Each number is 500 + 25 x the weight over its row's rms, rounded and kept within 0 to 999. Layers, rows and columns count from 0. Numbers have three digits each. The size before them is the row's rms in percent of the matrix's.

# layer 9 MLP down, 192x768, rms 0.0922, rows 73-191, columns 0-95
102:522559486513523508478514480498503478496506521494525489479490513539476511477502484494479494483464484534508506501514452507509477525533460452491479511502516523513493504427474513457468482535481500477509497484479467505514548500491512510496448509504491469511519529483503510517506470519519498535
098:492466511481467512525446474523548505478508498532503486486524462517491495505565531519521486516526487516504493496498485547504505502511509489451494492467527492514516498530523491520497502474502465430537457490500500454467481509456522497544485498512522515465473490494501498502500503487473456486
100:483518497494465512476474473465484523500493495465474497457469493493472461519519522506485541433478494512471500499456522471504458535538501528498507488479497488505495483461494459489505484503485519463515499461476506492465466503499437481480467485547522509471468476545497508490495476497527469511
099:505476511547482477521534524524483492477520500467480472462484467503521497526481486475528482481511464484522488506512517481506490496461475459488445489475525473537507521448497516459533507527472487513533510499529484475470535511505518525509517467541493535475484484523457552441521477484502519480
099:509486478512495502490534524504516502534515517510433469469474502503476476498514553495502529498496545496536485470483502490501533520501518519518457446484468474501499513519482522520477538460515492496511510549464514529513546500498535448530501502521491493489520511461498509494530498507460495518
099:516466439484530510461487526470470533478472513552459481484498509497507483500464493486463511500468512517474499503482513498468467549497521491472491507493503500492496497501551460508479476517535512527464544476467513523482498510517492479495517538519507542463507532488472527523513512502528505533
102:488428535511498522528494496504546478545517508521522510513529486522501497481506494516508507558497473487512513470490528513502578507512510496470487513561508506495483518502493465526483492516489479511521519493507512501487460477496452453531477494499517517495504480485487521435530486475498485512
100:478489510477528520495544511488498477517480504564500494475534483505507493505468492506538497514528518458513518531482532516487488492508463513484522497540491480500490527446492522531493469496482503506485490482514468526488469451517531473469488483512508522503502517479512495481523471512528545495
100:488509499504476482479509515505502508487509493494546492446525470494513442492488521536501486522490497523518478508548506522522486546492485506486479481524510441434477497489505472508538482470505515514475522498497489514476508499464502468448544492489503509485528504482495494494462504507504465522
097:465468493529467489486498476523487515511507499480486515500514480493503474460561456522525508541495475476497544470497505483486511511528522529512549498513521477466528529490505490526516478488508453470490522469499527480497497473499491451480535531487466514511499519466480492493536487477509547540
103:457486491489486446492493523490505519503481516474532468481505522500496499498485549507517422481461503504487472513460516485526504542479497521517523519507490479483505467517517454468485498498502485492494480450447445528474498510478519479473546502449509522527497563491492490470511511494513487481
098:494495526515524459492506498498477516498504496479539474503527477561495458509516540448507503509468511496505512485495460488481502517443488493464480499530488491481488550485498482483531481501496481489502492482496526461477490479518528530496561483469466542482498501473491468458534485483471488509
096:538495507540501506478466526535513513513517538439506536523518515494560511502508495529529534518477482526569489480523480498523532495515494514511514486486474545502495523490486535502468494514517477535499527484510521545490523493527493517533487461477504484518525524451525492493553496506483461517
094:499542523488555470508503441479474513535450466506507501543522487494491518460537492502479547468509543527519496551484509516505428443512510526498564514506532492486489513469505505510501513518500483489495479535500508505542467495473449473484482541523458492466482483472549511530522501496507514521
100:493516505442527535481452487473493471500493485501500502471481544517513490481494529455500531509497456512488496502496505496509508515503491512527474515485538520509465524531480504506504485471492530478555505500474509465472509492446533520499482502494475454521475490499477474489479485532461539515
102:501517482436498485454515517503480495500510505500510484545472501497451532486555566516527510497486484513521494541510459508520492502506444492462554503485492495504443548542527499501530528521560507494494482509520490490484477509501521481507462534528493472480486531510498518472466506500475507538
096:485449510504522478434508502461476482521537505510496560480492515526477433478480520464512541493494509479493476472497515515478478571506459501505568450485483478468451496485480558473488530486514479492500489509522498483478475524510485493555570480500510486469485494511475498503519475529506498543
096:442519528484473534517520474494497504498483505516504501490494468529504530468511496484500452530458507499487524486488479494514518522496500520489445503514484474516510489490499467539517487511492507473490516514491492494480534493524553457487502501558504490481492507506475473483477545508478517455
099:486517469476532469508532485519520504504481512522539475532524498550493497469509473478500527446535478480540479499503506500499479530496496481475488486506504490464466541555495460482496500513487519511479478515485488526489506495443501534519491505547530493512539492502498503465492528456507476506
106:495494491503507487529449528542481530514491505491538493480509551517500509504465513501524504540485472482510516460478508521522493489559527505488496478520491488489519474497524502524521476480489496471475457494512492525474531524503484515472484522531488465536495511539461527495496497488489513465
101:514494493506493558496495510499503522517512462492491492516483466485530517498566492547483427523491505516507496498508526480514503477469509504490494496451502480465464492501477506538535491477508496490463487552482489543527482509475512507485508502462490481513513498493502544500472475470475503466
100:501533522548483572512464466471508514511502534460521478505482535479504534456516507507441474501488486520479502545503488519467482543495554521522525497479510518533521468498488476510523554483479504506509485505480485464543512473510507496450473521489520488554515462499478515540500492470509503478
101:495507530550481478513492522515488502475470502517470477496514534481488568492470488500501507491486474516492518518518453502524507476497487524514503513489550540525499464498498520512506477504531514498496485501537501475461521503535544447435472495534506542499474466511494494474496523521501506523
102:511486485492524500532527512497470482453506512435487491487524496490497488500483484505515507511538537547496507473508552534526510512516438497495513499516496480509483522509540505493524512567495497524485521488526529519498496526492491512528487541505522513513566490527504506510492429511510455499
092:491512494517478535522512481509516456497523521549507491490499528487473588543516475491520524507558505533471483510510490507503511494497496515475462528498501568465528504538511503510512477542475488544510538481537516526461539504491519540542463479537493526506510539539525535531549491515505529509
108:502549472520509522518504480497478497500459498497440476466533483503484534488523493555512522502475532479464491543480473511521479493482504494498520542492496460464503425451498484534526477492477498490504485445512494521446463500456504466488507497527435444484471485544490503510479480528486507483
100:513469537549523517511470498485470450502528531510537515532498512509469482507526493512464486513533478505486484468479457472489511551488471498495498437449507505498505517527503489507477502540484480504525528469541509493513500515509498494521494451474527508535483507500508462490525546465502505488
095:498488517510507509463502510526527500512485482450474488469522483479475486536479526556491502506524505514477501463492475466539499485515493504498445523502467496505533499533477502480504466522502486522484544468545575539498503516518470467475433501530516462475487538508481510494508521498490518519
102:514529517498463529516493492496530513486531497527444532462510532509503528528539516500534468501533507486497535528519450470511464525525518500515514487495496533497455481538474534514505489502511494527558483540500508468542521517534548542474493511531459545497498534460550516539458454478467530462
097:540500513502480501516492484474471519474505530523473494484479536507522513524470509527507468514498516473478525475487530484509494463514452496482470483520474509555497505525523476481530502537462499494486503463504531515472531500523489483476506510459497499569544499480526460528522475491499532457
102:524515516501511441471517499522494490478527534524498458489523502503509485458526463467523472483543512477478465481510534512515492491467514513510559522549476489550480466500492525475532523497487500534522479519483548538512530552469494502452546500511493537514496508480498483505490494464528523499
096:518551530498491461496515517493499505542486509535496473443450506500515509494477523500516485484474509512489480481501461529444459480545573526525534525505492496513494474486482498466553486430493504524565462508535494458522449499488489519503523523489472523504508495485530520555505448523475499512
100:501531518499523453469511468491503514503524499465503506501487537510530514514449509502493473489474491498527484506497486469533471483527499481511483498506506430519473452488542513491513480504491511523484526513472502485452525460491519481514498435467468479499481517511498466491557469555479546515
096:515502518443453468512520500490492466498462547495467546530439519532489508526512456523484503519511448501489509531458507489447471497504519491519525489450492582543508500516525553480504522496483529517489454503516485470525487514508472497507496518523524496483515496530486475497522557529486505461
099:515490540475502504470500517480481499477511544509544497484491491501502506526457518528485515506494514485467522485515488494515516501432514506512484502484496518500516567500519520497504497489496532507546527505492506497536477491517478546519486517537485494509512474446503458480498454474481528484
107:480543496483512499449463490483470485507507547535511535538504528471496545447485486538533493491493483493497509525482549542484502510522468513540552486542493495533464497522496474519504529482497517521540480521467501497473482455513471521546506507446485484541478494468467453445486506512471472486
095:476491472497506506527491513509503466489512525520500510508512489496461463480460495529484470460458507477544484465516498487553483468508489466511473500502499512457480493490499497502462455474496479500493538495523485523464511470474509494484469504506498485499513510480513459522526452531501521515
098:489486446502490510504511504494463508558534461496485469469458462492514508484536511494526469460458502506483530480503507537496475516488491549499514512484498481503463507528527454502487510493484522516518483520457498461534451501558473483486491508496481465488506470507502490560478524467494495518
097:518503456531529487525502513488497492467511504513469487510491491489508458497534471498493561467514501502479513532483516454494468490525473508483494471489479505504498543521502483488529499480491498526500498541513539497521473501487478470511484496526517481478476490506517483520495505507533479529
097:506532530464460458520497442461499508507461513506524519519458530456495492462497497485502501490472489493489512486540469484506481480460462494499472511515518513507510495522500488499484511529502503467526500494506485493516457507494452455479477492496501486508475476397503490523530502487488502485
095:502474511512510485473531502487565495498480412480465474502514474479522531458496477519506520468510524530487455521511509520498488493497525478516470497491530483534499523510418492515529470481505558520429477459509510515526465499506511486546473517448520526477525484475534496510501488537507495505
097:495498491504500526550497519508488552500512484497501497533512554568485497519506450528522471540500499484491497496518540488495464486491501521553494519476508460520498534479559502519524521515504502495505487453500483506512534518493529528480512510492484467529504525513492512536517484464497531511
099:498481501550518512516485527537560492463507491471471507484444426453504488506566506497476499474521534534470498527508467460495533526526497515455500453487537458470501478479525474475511481506516558517503501541510483498486504538513533509475513490460501463489508499456542491446514498457496531513
103:529471509529521465532504506472505513485470511499509460458542510504520487494546453521534534493494489515510485501462531493500454517535536485502523502483520489523503542460513503463466485491500542488511461505476503492460535472488539544486499513475515495510502543492478486546502504532536487532
099:496495495478500531508525541486532497461479521480506512482516516510490507494486546486469515510503480485471491505531540541527521482497477480478510508492463470498545502499489500530456538468489453497502481463480463519494467492484499455508446526501468472516497508493484498451500489473543510484
094:469468500508490516507491496481487467495526508485534509484527489467503494554551515541463514516507536490487536518520463511540537495497495499516476467553496503512513531515528495510505544542511491548512474487525543511499504505509485472469526507517494504500487472527506493481516465481524497471
101:507516490532494459481459501473535528465537492507509438486512476482483516521507482504474507481497474473453508483480505497463532473561490508525450506504486488492481493548500457464491461450505494470487493467496504524513517492532524536519505485478493466423501508479493473481487527509512507478
100:549515499474449506516483508494482524497479484510475474497495504539509541505513451489542511486524496504459523507473514542462488453488501495524517521461500509560503513487459513496476483504482529534499473490506544459547453474535497499487514475477470500538458542517530455531478459517543573557
100:499492497521511480522492506519524528485514493496514507491505535510509512495497471505505559531522492547534491543490540480520527530490526489470550506535524533477475478506547460508473490441510531501494507440480439508532521483497493511489478518447527514454556530480491514498503492493486535471
101:543491481497528537482476519511516522479495519481530512479546530472526486524512497457503515519471476502522509488501503500489521474504507507493481490485487520492470538483477497488467539510536473485483514498548455502513504491550494476537525485494464505483454527509435514502518516485504502472
097:499526530550495521485503491481530499525492557476487467569490499511485457506498460467474473532498475491524483498476513475485509512484508505506519485527530494501514556571465493529489466496458508498507476461494482518515481522526496491487478521456507486475523510527494486539498518542488496499
103:535477529516465506495489489558497501509515527498459508522513588484497523529521506555525550489478497518517489511472529509560513494491462484513530469485436496483538511514499532485461478490507480485493519453498470480481474486489473443492494507528490504526499461524506508519502486519467517479
106:478539459480496500517516526522506469498490484503528473545481439496461511497506482478499487470498522494467471516488504529485453497484453494496519499494521522498532551481493509537496500492506507523502470489502504472537497509481507508534514515446476514508526461471499490500508513524512512520
099:478479508557488465462523528521505489501525477472503427483486461496502459522465488515503486495444497555495503467500489543503482511520515522503476429500528509475494498502466496453473531515502515532508508509495486478499534478496472533483492481506512496470519525503482515469471548525520499461
102:490525476486502513547489538525553498545530490508535513510497456500563496513515498557493474499474485506478537538531568556503502528510498470506521496487523505499471420537493504479479487484509476487475546493567477516490521476501541538519477475480488463540492493540471515490500533469531546476
099:517478472439447551519525501515524512468501513471532499527482505513540468480464498447519520496492542511510527489483553503469510482541509488483520467483535494456501531535496504476502506539509504518539500459492539500540519494519518481521480532503487548459528503494525532525495503517488484539
095:531507538534510501527505516506500472500491472491490535497509468537492507462505503471535493504507441486507472433486527471531493500495475498508432473500503536488492472501507524501526482494490479465499522538497465500491490511493506462518487511480507498475491489508513501533537459500513528480
171:478497493523521485485529504533515497498524509499471490455527461514465507477510480484483480506478524569493485494517507485488503462507484470470490476500465505493489471510499460510531483504563435492475510484473511513492505468491480501475495476457485484466465491460505503478484493462527489473
100:511513537492478471480505494462490540481521530500495469481509514521597527478512525527500504463505486496475488505521507549534470500516503530553465525499496482506486485520481538485485525506479508501547509500525514486478515508524492506469442529550510479508437491488499466542501481506484516533
102:495535482516536500477529484521507493503491477515508442478524480493494550474506494500515501516521521465457467513521533472489488488479536494516449522472499477515451517449435505530490470533510510489480533515515534490500492527514534525502531479512498508532497527533495495495493498542506581490
099:451475466469461519526519483517504491480505539525492489506483502501560476513481492510452502533534531472489497515522486491541532482428496525514499464518497503509497508516523524508511533483517502489477550511494550499511544489458506518461491527516521515521513495574515498472455485515516513532
095:503490489522487510503506538522481524503487490509509480555517518514491527527477460463470531493534496465465458474484519509492477498512456488475520493510529511517456515520529471518466518535502470497522498511490477538499481515511518473512522525547496496467506514491506511473498493497529466472
104:457479514498495534501528496515521453490524524496493510508492491510485513523499547524465478491443516520475518468508565487508509544487487483492496488520496548488483490504539493540477518482503488475519513480530512510462544468489503510519458503507483476528480514513507509485553449474487516497
099:501511509511488522498510494503503530508475487511549491473491499474511518489506517506476476509501475523537532493476507479497493465514504489488498495525474511488589562509463518524484478525487528475537500436507515511520539505470506488515459527502462497507492484526473496555545513475518521513
096:502536455498509511552510500483485465509477481475519570477468509499502482510446520538490511482536502524526485504536518501521521524502523528499480566513506493508496477490553507492511534552495516516507493464519530500488533475473500504488442467468515515473543516494501505476465518489544516515
101:525463493498501503502531473467501478555504468514504538540478510550551511515497570505485533515527519515562482493484492478500479467494480530484513516487498558520505482465485548515475479541460518503458466498481524487547513489461494522458477494502478494482533518480486482529534505495501497487
097:494478515522535518486479519481492496505487486449505523501525478475498461511513490478507518506475521461448499505497513537493550517521517496481519462471472458480496508506489503528503544491509479486507521514477510500483493533479486523478538529502526504506509532541482491510462529503544497499
104:493497547447469475500459466510486489475490459483481497501455481522514485522503480479488488538461479524512462504508518464446501416482499481482477490489479508510543525463477439525453466469476521466466496524494470510496512461525520508465489499494524503474518538526505472502488507525510518553
100:477499484502462514451528531530504558482459510516428463521478486460500476488498509458472525497468486518477461500550505555475498477459453513488455529549517519501490500519449524539511492499489482503474536476528542502500488526507512517544486493490503519508460501472458525478496505489476525498
101:494488471518544500509481475482512493452498487498519491514523511474533512487553432507490502489508528496481517528511517512501509458484443487487525489485459458508542473477450475510509474473494529525508545478484471508477471553504445446480479514497506444495491431492488503522508507548497458521
100:470459507546527476485455474468504486478509514466552485508501490490520504497505467506481516509518490503480476505511456472481504503509511514517461493493484458524537498483488509495508457498476499566449509471451497520520521512474470559539486504509510512487491484472535477508533461509456500458
109:513516506472521505482505501530496535518500483540510528490492497518540493522481493494533521512532490502520475505523526485536517526497515534444533540494478459450491506445501454538494504492496484508537485505527550482493482461512539508506524513485504521489576469482465506502523518479486497498
099:511498471487511481510480495498532492468526491533528553560502525454514513495561504497517487450495487487544503481516500482458508538480454511533517490474484488513488527502523501514508521506523514497459487523497502540508490497449532494526552460539495470483509481515532512450470505510514504483
104:536465472505520503507504505497503477460467534480540531544524479514513507533497544458516538494533488519496488499538503535470514516532515495457537508530502472518550504531509522523493563517501501487508511492465521490512521522506479535516507545495535537570498476512498560524525536478491504514
098:524496494493473542427481498479479518465498468506487478478506537493480510495500462500512513484489511509501490508493431514534497506491495474476457495518497490494519502518547549470470465555537535497471515526510467481466515504497516510525455473520518534531503546498462485480471521532528529520
099:470504525486461507470490490486496519466514471465474487470525450522494490499497496509474537444515527480447519476521485484497506519469496487539508485489500470494530506517518538461454519534506483488516470505507502469526449516492500527463537513512506535466456506502521498501491472522524499510
099:513482514496483503507527460502490491502476470461520524476529510482465474524480470470515482489490497491579485529459526507485488475450488534484463555485511515466483510501471534477510538502520545521475493499523492517510552492518529537498511481483524509501495487475481492501464523513483540491
102:528518509464467483529521495547497526492525513505475499514480524515412488554537493484533508463497492519513547467493453512493501531520502497562541525520478463488532511503433503508508481518475510509509503518535496450482487494528520484500496468496489485487473519494520515528502497518491471504
099:513535494469529420526483502507504559487495522500527474543513516477474498497476471465456482540515524496510528516522520466458508516516527506477512525479492534498556519484452497468471511505492501475517542465480453524489509497459480513491523493514504475494524546526514493489538547483531455473
101:468477484491515498484485450517504494513476510506495496506474511525533518481449484445500494501499493486480547517501505465512503485487491479468521448508519480506464454469469493460514484469467531544511505501490476542486486498470498500482499496507503521490464516498488494475447487549479528508
094:461474507490517472499514539501533545514481495470522489480551520540539505476498494520486495568479496497477477537512510511509484524477462459463541429501504497468444474491495503475504471491487477519477507462468511494490527521499488523509526508495501529496542517498527522452516517477550506457
096:510499473513489533545504504457522482509501544504467521509504488466549545485488501478521514518579505481459488481464512468534567512501516514545479480467469528528503506557506486511486542509489501527506465509467506510490536474471484488510501492505443477489415471488506504497514481524521463477
130:493515543477515483523496514494497506472490486511473475520504506477520496480477496523526495465464492502482503495489515529501500488530518436525513482523508477534523497483502512477510518500530533509474513513481508449521505528528498532519521515510515520483403494489515523511481499486490477466
102:516513530466514500471489530492472482460512498548465518520541508506517526489498524485494485509520503477499502482514453566481491530494501494497549485488508532475526490504532506468515497455531504489519508514533444487523501499505505535517490539508502498498505440537478544501482477464508505552
102:452542473511502455489513481502486453509497545522554513505521443496509515520480493445547493494493500488546539486511515556437530506480485519489534501485490494480500483489483536481498505460498475494529510510478535516497527520495521505559523508498493474505498486508557491525468499519536474495
091:460464504465537502507468488476508527526498486522454480483483536546521511499481508498462511504511489461443532527521480515498514479511532470549512495493493570458482456517542439496514561510443533521488485529448472460578508459481468491521499538499476471530518509522479497448538477468479517471
104:466542501518499507503508490494501494543512484532468540495487527532510504515491517518511494492466497482522502509543507470507487488496488491498469529497526495504496571499497508519512522480502487506495527510521483495471486518502511433475510524480512519543512496523505497502489498510498525507
099:575481532503543499461493500528513497490534525528499515508471511466483495476494500475507512481445513505522541530504535471474535476494496520516517529530514540513470489495482513544464462464512499516529480541514505487491498474504510450538522480501503554462497509513508480502497494515496477526
100:536475479539471499525504460500510482502492482479495510505476477503534510525517529521487511449504499504483457499499518552486511445498452477486474496466526470479505502493502539507537503507497502515490526491478523458506463504481479487552531511471461505507508557495515494508498481490453518483
102:519518505479526502506526499530507495490529512515494487502497550528506494486514508521521503559499476481525537526509486437474527485570480508478479512480500526505515514456478485500479508471489508512534560515503492534491496505490527489462502522528482461481519492507444513514501496491484464504
098:492499480509496580528544507520500531435482499482452478509535516521485472498472480504467489513472548523543521527492442484505478530540529550506487442505508497485532512448508480461493453523468508506527514531492520510504560510485524506516513477515521516500492507517516501505499501515506516493
098:519512505530518549491544496536470521539491506494530514500479531479467503475504497494502468553527464523523493496511506479556501506528486468510487507518517495456487496496466504468441519551509475481497512539516488517482476531535481499486533513508494503476516488507505513508490519492466509544
099:520545496512539489497479503488476500498492494505475498527538494496490501499482516496508471467459515527525523485477521540524508480493512509496453529546522445486519504496485499505469513471520512517543511518478488510496495498509460514459462500475531498442501497512479496506529541504469522488
098:473481448546494482501533537514533510488517473493512435487502502552476455520551478464499494510518523503496499511504582546495500482474482503486537544524495517489560498494512453520484509467496504494492514494505511505459457504487472557525471522494483488583497524508521539471507518462494472462
091:550530475519504507481532453511493537531510510533521483495570528476476523505474480484431508523445518513518524491491500527484493505480514493513475509512451521559522476494522492523497513533514501495502506471535510558496527531540481535541472495488506486551511477520483501501458500516475471487
103:531503502501475512462478508536546560487486511511525500563462522523543460522483530506470498512485533484522475546522508463550468497528497484509497534446511507505501491451473503481469479489489491484503515491506511462519542517447499496492514506516505538506506491501528562517550517483479517518
101:512484468514497503517492509515513460516461486503506562472473532472518501513530509486451480510553484467528449479485520528499521516517457517519527470493468530509516453525523508535550446473517487464479478498480496549501493493494487472496501496497466529509492540464491477521466506494501513513
099:503483541468502486486506510538486468495534439498489534536484521503475514512501539487490494499468505504501504522495550490482466453475470507540491492456523501554525482523526489497502495497506488497523463480526548479538478484529506491529494472491469476484501476474530504526516497510453459492
099:455510539487521454491489478477497551445489514551497503485516544501537487487480502489502474521474532493518519485467467504424506494487501524527571545502496488522474507507517425500507482503482476523458481484542495480554498513486501527513486514477480482511510529516518439509549504489532472459
097:518503524512480454518496544513469516524468545550506505494491538503517520484467494541510501470527456505504432518462516538494498534507510501509541488522494490530476483507496538510547523518492500442497500497474450500474470488485514454520507526514507488499517509495442503493520482492503503492
095:496469479497499534536518505492513475560510542471523489490482477494490497483454496531488479515466514502503519462506495539498483491506512538491525516469544529522526470470496542517474490473496479521489466556507514503523507557491494516496532486477494503470491489554478477490508545497472487524
097:507490522517523513517493489502485503521528513531499486524537511503512473499471504480497546484528532484499488481532485504489493495446510466502486475517476529426413503503498508500521457494498523547524499507458471481467513478497549473520482481513504555501509534498506442542464495519523502494
100:503520512508521548507497481471545469452523488498469501499512497538443492516511490486532513509475482504488456499486486494520506514469510505496484496481502455486492508509494570479498477461496526517507508517504518439513504501503510517485499532533493529539482489481498493510475477534453477457
103:486458497475490457477482546526496537540539487528536472534491494490545510535519544481494516475520507475509495498495512538503458498513532454515551459508495504511497462491515474528496498531507456500488466492511467462481509501528454487500526504496507492517492446505504486487475496502467474524
101:492506536499544492524516478514533475517491505511469484568495516504538546492496515489509485484450484471494488491479453542511476502480503483498505494507504531516492525494505544500493540485493524516518510487511449506494527458532507493471431475478469526527506484547488460478484489530505502534
103:492530503470508529547476437469523444500520461498556492437526484504507513452471528515491497494532472492476510504464480575515501442520564533521492520482517492514522515482507509522554520425509511464458467496510469494521520470518508441499507463492512496492484540531504477490438531515504465495
099:472536549515472485464495543496522506521497540564499499485529465452533498479510504470536544490513488491482509533519529555471528507470483468517479491482515505495525514507512478485480524467505517495521504556502472526502475518502490528450541510568507471483529481515454514455529474511489495504
102:502551463494526560513474496474475554506508491466549516508522497507459551489420495475533476493517495470466501468512482515499501463523501515531451492494506507544506501489514507512503540535490472480518521532515534469482471499513494487504544511527467455498466460527459499498515411511516514514
101:533488500558466530512502501537524441521482515486481554531503481476500464529492526504472513503544501494513490514508540558542528486532505516518479521482471493468480448548533507478490494509504493509461515520517488499517500470435491493493549537482533496510504484515487471516496500471512516517
099:524506556504472499519517467494468492522487492496476504480524490492492485493518516486479507485527512494500497546499496402507499489520491471542478468519475516510480488530429526509459523493518509514499475482496465522499487490550519527469499522467532496480456465506468516522485507539486495486
094:488491513502469509515503493507552523496499530518504466495511482512478540516574494479479505498505487516497488513497510503482542539482495463484542540516523503539505500544449444527463518500529494503564471483500493492477476486486517525451491481517493486492526499478531532487494470491508464523
100:470495498465466490507479505495516487501515518523511496528495456515498475498502477469530497474545522516493528506493522524525520532484479512506520506524513500451555476494495527486507496458478556542513483500492521469506530501500517529539489523504507504577533509509525498489508475532476484523
098:556461476467490479510469492493487496496491500520456494463466492519486487473475540481523460546543457508512523496511508542477468487457542459500512515486522559514455518469497484447521523516514503515474514533492518499532510495526479511517521470504511504513477496504485550465499506509507482450
100:491496438508482529479480498481490484518486482528522511507492505461516516498478486523512483481502482510488512507502507502470488462465488478471515511497499513513510530481528507461501557485489494495466472534480527498527549496511487519434507450480523493492544532510524511489490533520498472531
095:525492458500509483556481494513499531518499466489498547466497507491447480511502511460483510495528486512491492476519510489492506508531517451526512512480487522510547475510562456481527501507515494489502519459461530555455500475506526526508539480538495481495498475524493508510499455492490465492
102:507515529456492531477509508525517513458508507517497523511460487505498516506525506526521459502503498476505500506560479490491494476504516517525486504512518512488480476504495492478492504509516495484509470509529542527479481521509513517488517510487486541472464486479485532488486476461492444529
098:485441495487502507508493491533490471533499473522488517473526516491474453491470451502491470543470482500530445519517508478536472509462467474472485540519486529476465519495514497554488488489515479498507493524562499511487502485524531498541536499497486497502485493496455554464508482493509507444
100:500523550531460519499530441487485501464515473478510496527508504522472462530476500522499483497498498447497467482483456463491504535510580509512479495511504506526463484472461503477494482555500569491551463500535497491476476504486472501466464518502510488488517459457493479543478525506499509501
097:518483488472496484477524529471502505514493528508541443566495512454490479515507509460480527480463536506490525459486508480511517463525506522511499463491546478558507513516505501501479498469486510506462467519476448501497458511504439480487544522507502515481520499479506505521555450522545465486